Weights of a small transformer language model: MLP 512 tanh GELU, LayerNorm before each block.
Each number is 128 + 32 x the weight over its row's rms, rounded and kept within 0 to 255. Layers, rows and columns count from 0. The size above them is the row's rms in percent of the matrix's.

# layer 5 attention key, 128x128, rms 0.0864, rows 0-127, columns 32-63
size [ 86 102  99 103  91 115  87  97  86  81 104 109  99  83 105 101 103 107 102  99  95  97  94 112 109 107 106  97 107  96 113  93 110  91 103  89  81  83  86  94  90 101  86  93  89  91  94 100  86  96  90  92  95  85  85  85  91  90  91 106  84  95  92 105 103 113 113 109 100  98 103 106 104  96 113 108 103 103 105  85 101 103 101 102  96 110 102 103 105 108 111 107  97  97 108 111 113  96 101 111 102 105  89 117 106 106 103 107  95  89  96  92  97  89 117 110 112  93 102 109 100 108  87 107 116 112  99 106]
[[123 135  83  99 137 149 143 186 160  81  99 112 172 223 142 113 208 123 114 119 181  93 133 153 159 185 181 126  71 154 133 122]
 [151 122 141 140  74 161  95  67 116 182  88 150  87 105 117 199 136 144 148 110 125 133  94  78 164 140 119 130 136 158 137 144]
 [136 167 151 121 115 147 129 159 113 157 149 113 106  52 129  94  28  89 164 148 105 104 147 132 151  69 107 154 128 128 100 125]
 [ 87 162 136 120  90 112 114  94 177  89 104 164 170 139 139 151 222 175  97  61 157 139 109 102 119 187 104 118  96 138 156 150]
 [182 101 141 150  79 146 132  63 108 185 139 143  68  34 125 162  71 114 135 140 119 158 123 135 127  89 119 123 190 165 111 111]
 [193 147 108 144 166 117 128  81 138 127 154 100 133 112 177  50  70 134 110 119  90  97 150 138 129  84  92 127 129  92 155  99]
 [173  88 161 137 115 134 120 110 119 156 156 137 125 166 133 149 172 133 166  97  92 153 135 147 121 120 144 108 132  66 144 132]
 [158 116 137 151 104 159  82 112 100 119 167 105 102  66  83 142  31 110 130 178 108  82 176 129 148  96 115 124  66 195 148 103]
 [ 71 108 132 163 112 141 129 108  91 175 159 151  80  75  96  83 114 171 144 171 109 146 112 119 138 148  81 151 136 139  99 152]
 [131 153 125 135 153 135  91 141 110 114 117 154 138 162 157  95 109 111  98 134 147  80 139  89 147 128 160 101  74 156 163 165]
 [150 161 159 119 156 131 112 131 137 132 112 116  73 110 121 139 120  52 122 175  86  52 168  90 187  97 138 157 116 106 103 103]
 [159 132 114 119  86 135 132 122 132 162 134 120 122  37 113 153  22 115 188 125 165 169 152 182 102 127 138 104 154 117 111 117]
 [103 170 115 124 124 143 112 161 225 118 133 133 139 123 130 147 197 129  91 155 170 157 134 165 115 164 117 177 121 141  89 149]
 [105 145 138 171  92  98 138  98 140 185 136 134 115  75 131 131 113 146 153 126 108 139 114 116 105  88  93 172 192 115  90 138]
 [177 141 122 134  83 143 137  96 120 183 121 120  77  37 148 146  45 106 112 125 160 126 136 171 131 132  97 122 111  56 118 133]
 [157 105 122 140 121 140 125 109  83 136 177 135 103 123 157  68  20 110 135 161 100 131 113 146 132 100  88 137 143 126 111 134]
 [157 144 152 106  78 147  99 153 111  96 106 131 149  58  87 183 121 125 111 109 141 141 117  84 102 134 133 102  97 180 150 130]
 [151 167  97 148  91  96 127 121 117 157 118 123 110 122 148 121  80 137 160 157 159  98 136 169 112 125 133 147 108  41  98 147]
 [136 136 129 155 131 103 159 161 119  94  78 161 153 150 132 158 181 143  90 122 171 207 112  96 133 166 190  89 114  98 141 148]
 [109 110 113 142 126 138 132 110 181 110 124 104 134 104 147  71 161 179 147  98 153 133 102 154  27 176 145 129 110 103 114 139]
 [105 168  89  88 162 119 129 153 137  63 111  98 171 211 116 109 228 128 108 108 149  94 145 122 120 151 157 123  96 126 152 121]
 [146 162 147 116 109 163 121 133 130 124 180 154  69  77 134 131  40 119 170 149  94 127 135 174 126 123 100 137 159 101  99 150]
 [152 115  89 161  92  98 124  91 136 159 182  89  83  78  97  53  49 149 141 115 142 147 128  91 109 140 140 148 134 184 144 118]
 [154 149  94 102 124 178 112  96 112 140 153 105 115 161 112 104 159 117 116 145 160 122 105  98 148 158 113  77 118 159 161 137]
 [ 73 140 134 115  93 131 103  97 124 108 135 151 218 211 165 141 163 173 100 153 134 128 164 149 153 135  95 115 135  98 163 121]
 [104 116  77 123 109 146 139 128  84 134 133  96 104 125  63  67 162 122 124  95 129 135  78  38 127 155 160 122 120 169 131 110]
 [ 96 108 149 147  96 101 153  98 135 138 132 153 159 110 158 168  54 112 131 115  85  91 149 144  85  67  96  89 111  39  95  97]
 [ 59 140 153 124  93 122 132 183 150  95 171 169 171 140 105 166 180 152 127 151 103 159 118 135  98 135  90 156 133 113 118 179]
 [133 171 129 174 102  99 106 198 119  93 144 109 130 192 119 126 111  87 125 121 192 107 122 156 136 111 176 103 121 152 117 110]
 [ 64 129 133 101 127 163 148 107 113 100 127 128 133 104 146 148  61 100  89 125  86 147 139  53 138  50 100 100 163 108 101 134]
 [140 191 102 125  99 109 107 135 154 114 194 121 152 108 115  52  49 122 174 180 110  86 199 130  83 127 135 139 151  76 122 112]
 [153 127 138 115 137 140  81  69 123 152 137 138 109  92 165 179  79 138 104 167 132 135 141 163 158 139  84  97 114 144 148 137]
 [198 182 124  91 122 148 127  45  84 168 117 157 178 132 116 176 128 142  92 168  91 100 131 138 126 163 156 133 133 124 182  96]
 [146 109 127 145 110  99 146  89 156 162 104 165 104 112 163 125  54 143 145 120 138  75 140  72 170 108 114 138 142 135 163 125]
 [121  89 142 157 103 142 118 143 136  92 121 163  93 112 115 129 242 139 101 118 136 177 101 125  93 167 111  98 101 164 173 108]
 [197 106 128 112 150 139  97 127 130 114 105 159 117 130 131  90 121 114 178  75 149 153 114 154 136 146 126  80 124 104  69 115]
 [162 114 166 111  94 157 140  40  99 135 126 149 147  56 151 105  28 135 176 152 112 108 136  87 155 136 122 142 148 110 129 166]
 [135  84 107 132 127 134 179  97 126 171 134 161 128  53 191 106  62 132 183  95 128 128 116  75 166 118 119 133 123 118 121  98]
 [131 135 113 130 125  78 154 159 146 100 115 117 110 213 112 157 219 113  64 112 135 134  78 107 109 157 175 144  87 131 122 150]
 [124 143 170 130 106 167 151  69  79 161 123 152 120  63 162 146   0 146 172  99 102 108 148 112 101  92  99 139 142 124 152 137]
 [103 173 170 136 103 130  62  99  95  97  79 131  85 135 121 169 111 130  82 152 121 167 144 173  99 138 145 129 143 191 160 150]
 [166  74 173 121 117 120 133 150 122 132  22 125 146 164 148 119 169 169 108  75 130 168 123  98 100 167 136 120 123 155 203 140]
 [110 111 111 132 171  98 100 184 140  95 126 129 109 195 118 120 167  76 146 162 146 117 137 184 120 116 148 102 140  52  79 103]
 [149 137 136 107  61 160  99  52  93 122 155  92  85  61 168 172  40 132 199 126 150 127 111  96 133 122 106 146 103 183 126 157]
 [115 136 135 116 170 175 110 146 141 182  79 121 132 155 140 140  46 128 105 123  94 121 156 155  96 123 118 140 181 209 124 130]
 [133 165 109 128 188  99 111 202 132 114 129 110 143 203 101 109 245 110 126 152 157 105 102 139 133 161 173 106 113  92  57 117]
 [141 104 146 125  99 171 139  59 130 161 138 180  98  18 159 114  66 128 127 124  89 141 119  64 125 156  99 131 120 155 147 138]
 [125 125  91 130 122 156 110  90  93 160 213 143 155  76  85 144  97  70 114 179 104 125 159 164  58 125  89 107 148 151 151 105]
 [189 120 119 107 148 145 152 105 136 162 103 156 102 101 152  95 150 145 118 108 131 138 115  71 168 146 139  83 134 147 134 126]
 [133 133 152 104 134 141  65 117 125 114 154 119 109  58 125 122 100 135 163 100 157 157 111  98 167 141 135 105 132 194  92 151]
 [102 146 120 139 146 146 144 139 118 140 156 137 164 206  99 159 205 107  84 146  97 107 136 162  90 127 124 128 125 143 214 109]
 [144 159 107 103 167 162 142 107 120 169 128 163 149  81 115 171  80 123 150 115  74  99 150 172  20  99 148  89 136 162 132 151]
 [107 156 182  99 109 101  76 132  86  82  33 116  66 144 137 145 132 116 166 128 152 149 137 126 167 169 182 137 100 138  57 154]
 [162 105 105 119 158 100 178  65 107 141 170 168 139  92 166  87  61 105 133 125 114 121 120  64 162 125 139 126 126 134 135 117]
 [161 162  70 156 140 159 167  95 123 191 153 158  81 121 159  90 106 118  96 153  69 113  99  85 119 138 123 129 150 198 186 135]
 [167 100 153 147  88 154 110  52  97 168 120 144  76  73 162 116  68 148 188  99 139 126 146 123 166 142  95 111 152 162 139 137]
 [170 119 138 112 110 183 141  72 109 157 110 190 137  63 186 105  30 124 164 108 110 127 117  71 131 142 116  92 149 116 125 141]
 [150 124 147 153  64 108 141 125 130 132  89 115  84 162 179 159 165 128 183 124 143 135 104  95 160 125 115 139 131 126 174 106]
 [138 153 137  94 116 145  92 139 128 113  63 128  89 148 127 199 134 109  81  95 154 139 157 122 107 172 189 108 128 148  70 117]
 [168 115 155 108 192 110 107 139 133 133  89 170 164 168 161  93 143 149 140  71 134 124 103 123 174 144 134  92 139 105 126 146]
 [127  98 140 117 142 137 131  87 109 177 129 160 147  63 181  98  68 122 183  86 126 132 137  89 153 117  84  84 151 112 136 112]
 [152 154  99 144 107 112 101  42  99 188 186 177 158 127 115 162 120  75 138 139 104  96 155 165 121  99 114 103 167 164 211 117]
 [ 74 137 103 166 130 149 163 183 158 119 133 126 105 185  99 101 214 116  94 191 104 135 123 134 109 148 136 135 109 109 115 131]
 [ 93 152 111 159 148 125 106 167 142  88 158 105  48 143  90 130 167 113 114 176 131 168 121 100 158 183 176 171 126 209  99 149]
 [ 36 103 179  99 140  84 101 100  88 126  92 136 152 184 101 120 212 149 120 138 108 129 172 127 119 116 118 156 186 110 134 145]
 [186 139 137 142 124 143 144 114 145 169 120 142 141  91 139  91   0 125 150 128  74 115 185 168 120  77 144  88 145  79  66 113]
 [143 133 109 111 104 150 138  93 138 160 163 134 103  53 144 142   0 101 137 127  81 122 168 137 137 100 123 132 180 143 119  97]
 [109 138 106 141  95 118 133 141 141 181  98 137 100  99 145 101   1 146 109 126 100 141 139 122 162  79 140 107 151 102  82 131]
 [ 99 122 153  80 106 152 136  84 128 194 163 138 134  71 120 156   0  95 159 155  81 160 175 145 151  72 137 119 162 138 115 117]
 [106 169 152 104 102 119 102  87 142 102 196 122 172 104 101 134  75 152 164 147  75 120 155 183  81 111  90  94  97  96 135 105]
 [126 111 139 115 120 150 205 157 189 129 172  89 119  91 147 113  83  93 130 140 167 143  87 127 137 152 131 151 137 164 113 118]
 [116 168 189 125 135 118 163 126 193  86 116 112 123 106 107 164 255  92 161 112 165 141  91 151 113 156 167 143 110 131 155 162]
 [111 110 125  90 133 100 135 158  97 107 103 137 143 203 149 133 255 142  81 128 139 138  99  86 140 197 115 163 114 117 116 110]
 [ 63 132 123 134 145 109 104 110 109 133 153 125 146 168 100 112 184 127  74 103 145 124 109 133 192  87 133 134 145 185 168 132]
 [ 75 151 147 143 131 137 144 111  89 124 169 145  88 125 102 146  80 147 147 143 115 140 146 139  97 112 149  76 121 116 176 173]
 [183 108 155  81 116 109 151  91  96 161 149 142 150  76 162 138  50 122 118 147 117 132 183 140 119  61 105 153 201 132 112 123]
 [124 151 160  94  93 121 132  81 166 141 161 125  95  47 109 124  24 111 192 143 117 123 187 145 138  60 135 116 154 106  95 128]
 [133 157 112 118  89 121 157  91 161 159 147 149  79  46 130 106   0 107 162 121  97  90 125 180 148  95 142 122 100 153 123 128]
 [134 136 104 111 152 135  89  78 131 129 130 141  93 150 158 173 241 132 125 108 120  95  72 123 165 164 106 146 123 146 173 116]
 [216 106 113 160 146 153 106 162 151 153 181 136 100 192 145 158 120  89 154 114 152  76 163 149 160 140 130 128 148 116  85 150]
 [ 10 135 116  57  90 182  73 128 155 153 206 148 130 117 143 174  92 118 131 167 166 128 129 158  91 145 115  94 120 138 134 131]
 [160 109 125 151  76 115 103 124 137 145 128 131 149  85 141 107   0 139 134 107  95  92 179 112 121  83 127  93 146 100  51 110]
 [ 79 139 105 164 173 161 199 160 133 158 114 103 132 177 133  96 248 127 105  81 141 133 102 100 169 189 119 164 125 143 115 128]
 [132 109  88 149 151 148  98 172 121 145 102 100 145 201 150 135 234 188  77 115 152 145  64 101 159 152 157 119  98 117 125 105]
 [154 164 149 127 119 147 127 102 156 141 131 145 140 112 118 106   0  87 139 127  76 148 195 143  97  84 138  93 167 141 124 131]
 [135 117 129  46 151 126 109 121 171 144 149 133 112 134  93 130 183 165 152 119 172 143 113  93 148 119 148 165 112 156 136 123]
 [105 117 101 110 141 124 172 138 128 121 132  87 122 130  99  86 196 198 135  70 137 169  44 125 166 143 113 119 136 160 127  89]
 [ 51 156 135 149 154 140  79 189 220 121  99 109 161 144 102 150 255  87 146 128 128 173  94  96 145 172 153 133  89 168 143 173]
 [133 126  95 168 146 102 122 167 120 105  97 104 103 242 133 113 227 171  77 121 156 128  72 139 133 165 122 146 124  98 134  80]
 [150 146 165 153 129 124 123  83 127 146 126 149 139 163 113 170 162  54 118 137 113  79 141 121 128 120 193  98 181 123 142 161]
 [ 89 124 144 139 158  77 121 129 105  69 130 113 157 209 117 153 255 182 104 115 143  95 138 128 139 155 166 146 119 122 139 176]
 [141 143 233 112 106 116 136  64 121 122 171 116 140  20 104 167 103  75 170 160 129 110 127 122 115 127 149 133  98 133 136 145]
 [194 152 116 135  77  67 109  65 115  55 143 165 171 125  90 113  78 123 124 130 118  41 161 147 119 107 128 125 128 151 107 145]
 [123 141  80 133 129 108 119 148 182 127 130 126  83  68 135  79   0 137 129 162 120 110 119 112 136  94 140 136 120 144  96 131]
 [152 153 106 141 125 190 145 145 164 169 111 135 146  87 164 115  54  97 168 114 105 164 173 163 108  88  87 133 129 133 142 148]
 [ 73 128 132 144 191 147  53 171 173 155 134 112 150 143 124 123 166 174 135 133 139 121 106 158 113 121 103 130 100  34 112 115]
 [111  82 104 127 192 121  66 153 120 108  82 140 118 174 113 191 194 108 138 121 144 136 171  88 116  98 131 107 131 193  89 133]
 [133 102 142 163 165  98  98 128 129  97 153 163 114 110 156 114 112 184 155  43 121 155 135 132 106 151  80 155 128 107 130 126]
 [147 157 174  73 107  90 149 191  95 104  72 146 151 149 118 159 117 103 130  90  68 138 103 161 156 142 149 114 185 175  97 150]
 [107 196 148 113 165 147 172 174 142 108 177 113 159 130 109 140 186 143 173 101  47 124 116 160  66  98 157  74 149 154 137 101]
 [128 147 127 117  77 156 164  76 125 123 111 108 129  84 115 184 138 156  79  85 157 116 138 127 111 117 112 152 145 122 120  92]
 [142 148 128  68 104  64 115 173 123 119 145 123 104 194 137 113  99 190 145 169 117  79 100 124 182 123 104 133 135 101 201 195]
 [ 74 113 165 136 138 158 155  78 133 163 153 116 166 106 145 118 136 173  74 201 147 152 165 144  38  98 105 123 146 110 119 145]
 [152 173 136 162 187 136  98 112 151 118 231 130 121 112 114  58 138 120 159 125  89 152 119 148 102 177 146 123 120 143 108  89]
 [158  83  89 143  73 115 144  76  54 153 100 139 123 145 135 182  97  86 144  46 103 157 137 108  96 180 101 124 143 123 128 102]
 [111 102 106 132 146 107  92 117 161 154 102 155  56 100 118 152 134  99 121 118 151 164 192 146 180 140 100 128 113 168 127 126]
 [149  65  98 180 109  64 116 150 108 140 105 139  63 132 167 125  88 188  81 101 122 145 148 120 182 103  89 116 160 168 128  93]
 [169 134  91  53 111 140 119 133 125 128 107 103  83  52  99 165 135 148 127 102 113 112 131  46 176 112 147 121 155 212 163  67]
 [131 117 126 149  86 104 133 146  86 159 214 128 129 175 101 108  77 137 145 138  65 150 129  62 122 103  96  98 125  93 134 114]
 [153  96 122 125 131  61 142 182 148  98 148 161  47 158 124 111  90 106 154 124  69 110  91  81 187  78 132 112 167 124 143 124]
 [123 145 145 188  90  81  90 163 123 151 165 163  86 147 138 113 104 119 122 144 116 100 101 162 117  65 123 140  79 133 127  83]
 [ 77 103 138 211  94 135 138  75 140 126 171 157 121  80 105 135 111 165  37 112 169 158 167 103 142  62 103 137 138 112 114 187]
 [114 140 165  92 164 166 138 145 118 137 167 151 145 177 121 103 135 108 172 180  78 120  71 134 129 143 115 140 126 134 115 156]
 [ 93 138 128 104 110 135 126 122 145 157 116 105 149 127 152 171 171 190  69 163 143 107 174 173  83 132 138 125  77 113 135  77]
 [114 144  58 140  75 145  98 146 137 166 133 128 101 153 119 135 131  60 106 147 116 101 102 104 147  71  88 126 140 154 123  93]
 [175 129  83 124 105 147  78 110 124 127  99 154 120 136 136 123  55  86 141  67 126 121 182 100 174 145 132 106 153 111 101 191]
 [ 55 180 132 128 168 171 101 170 171 126 207 122 135 146  93  73 152 114 150 147 135 142  97 148 115 113 128 113 121 128 114 104]
 [102 130  63 153  90 175 102  75 151  93 116 115 142  76 110 176 146 111  64 100 195 119 135 121 142 147 123 130  99 159  78 110]
 [ 83 141  25  90  60 217 107 115 101 163 167 106 123 122 119 137 123  96 142  92 134 136 136  85  86 129 131 127  92 150 132  63]
 [113  89  66 139 121 160 126 153 130 111 103 123 159 104 124 160 132 168 125  91 185 168 145 162 133 182 141 129 127  69 124 189]
 [204 139 119  89 161 127  76 110 129  91  94 132 104 167  93 161 122  95 119 123 110 105 112 123 221 120 133  98 113 142 104  77]
 [ 88  87 133  90 117 100 142 139 146  96  93 159 152 123 145 118 122 126  55 170 157 136 208 130 152 134 114  96 146  91  63 176]
 [ 72 125 121 184 102 134 102 105 192 127 130 138 149  65 110 138 147 134  61 142 170 160 176 159  95  95  91 188 126 112 111 141]
 [ 93  82 104 148  86 132 151 110  81  85 143 143 126 174 175 165 150 111  72 116 140 139 146  51 138 141 127  80 136 136  96  80]
 [114 155 139  77 110 148 141 108 100 112 238 123 153 177  92  87  95  79 137 171 127 115 114 120 142 146 136  48 168 140 142 150]
 [105 168 163 129 161 116 135 101 186 134 183 137 141 134  82 113 186  98 166 159 134 117  68 184  89 160 152 148 129 163 148  78]
 [ 90 118 142 170 123 154 147 107 115 172 178 129 124  77 149 139 143 167 136 123 128  99 189 103  58 107 119 149 103  99 154 125]
 [ 46 165 148 130  79 170 190 129 132 104 127 141 189  96 121 194 164 103  79 115 115 149 114 142 112 140 109 136 158 143 134 108]]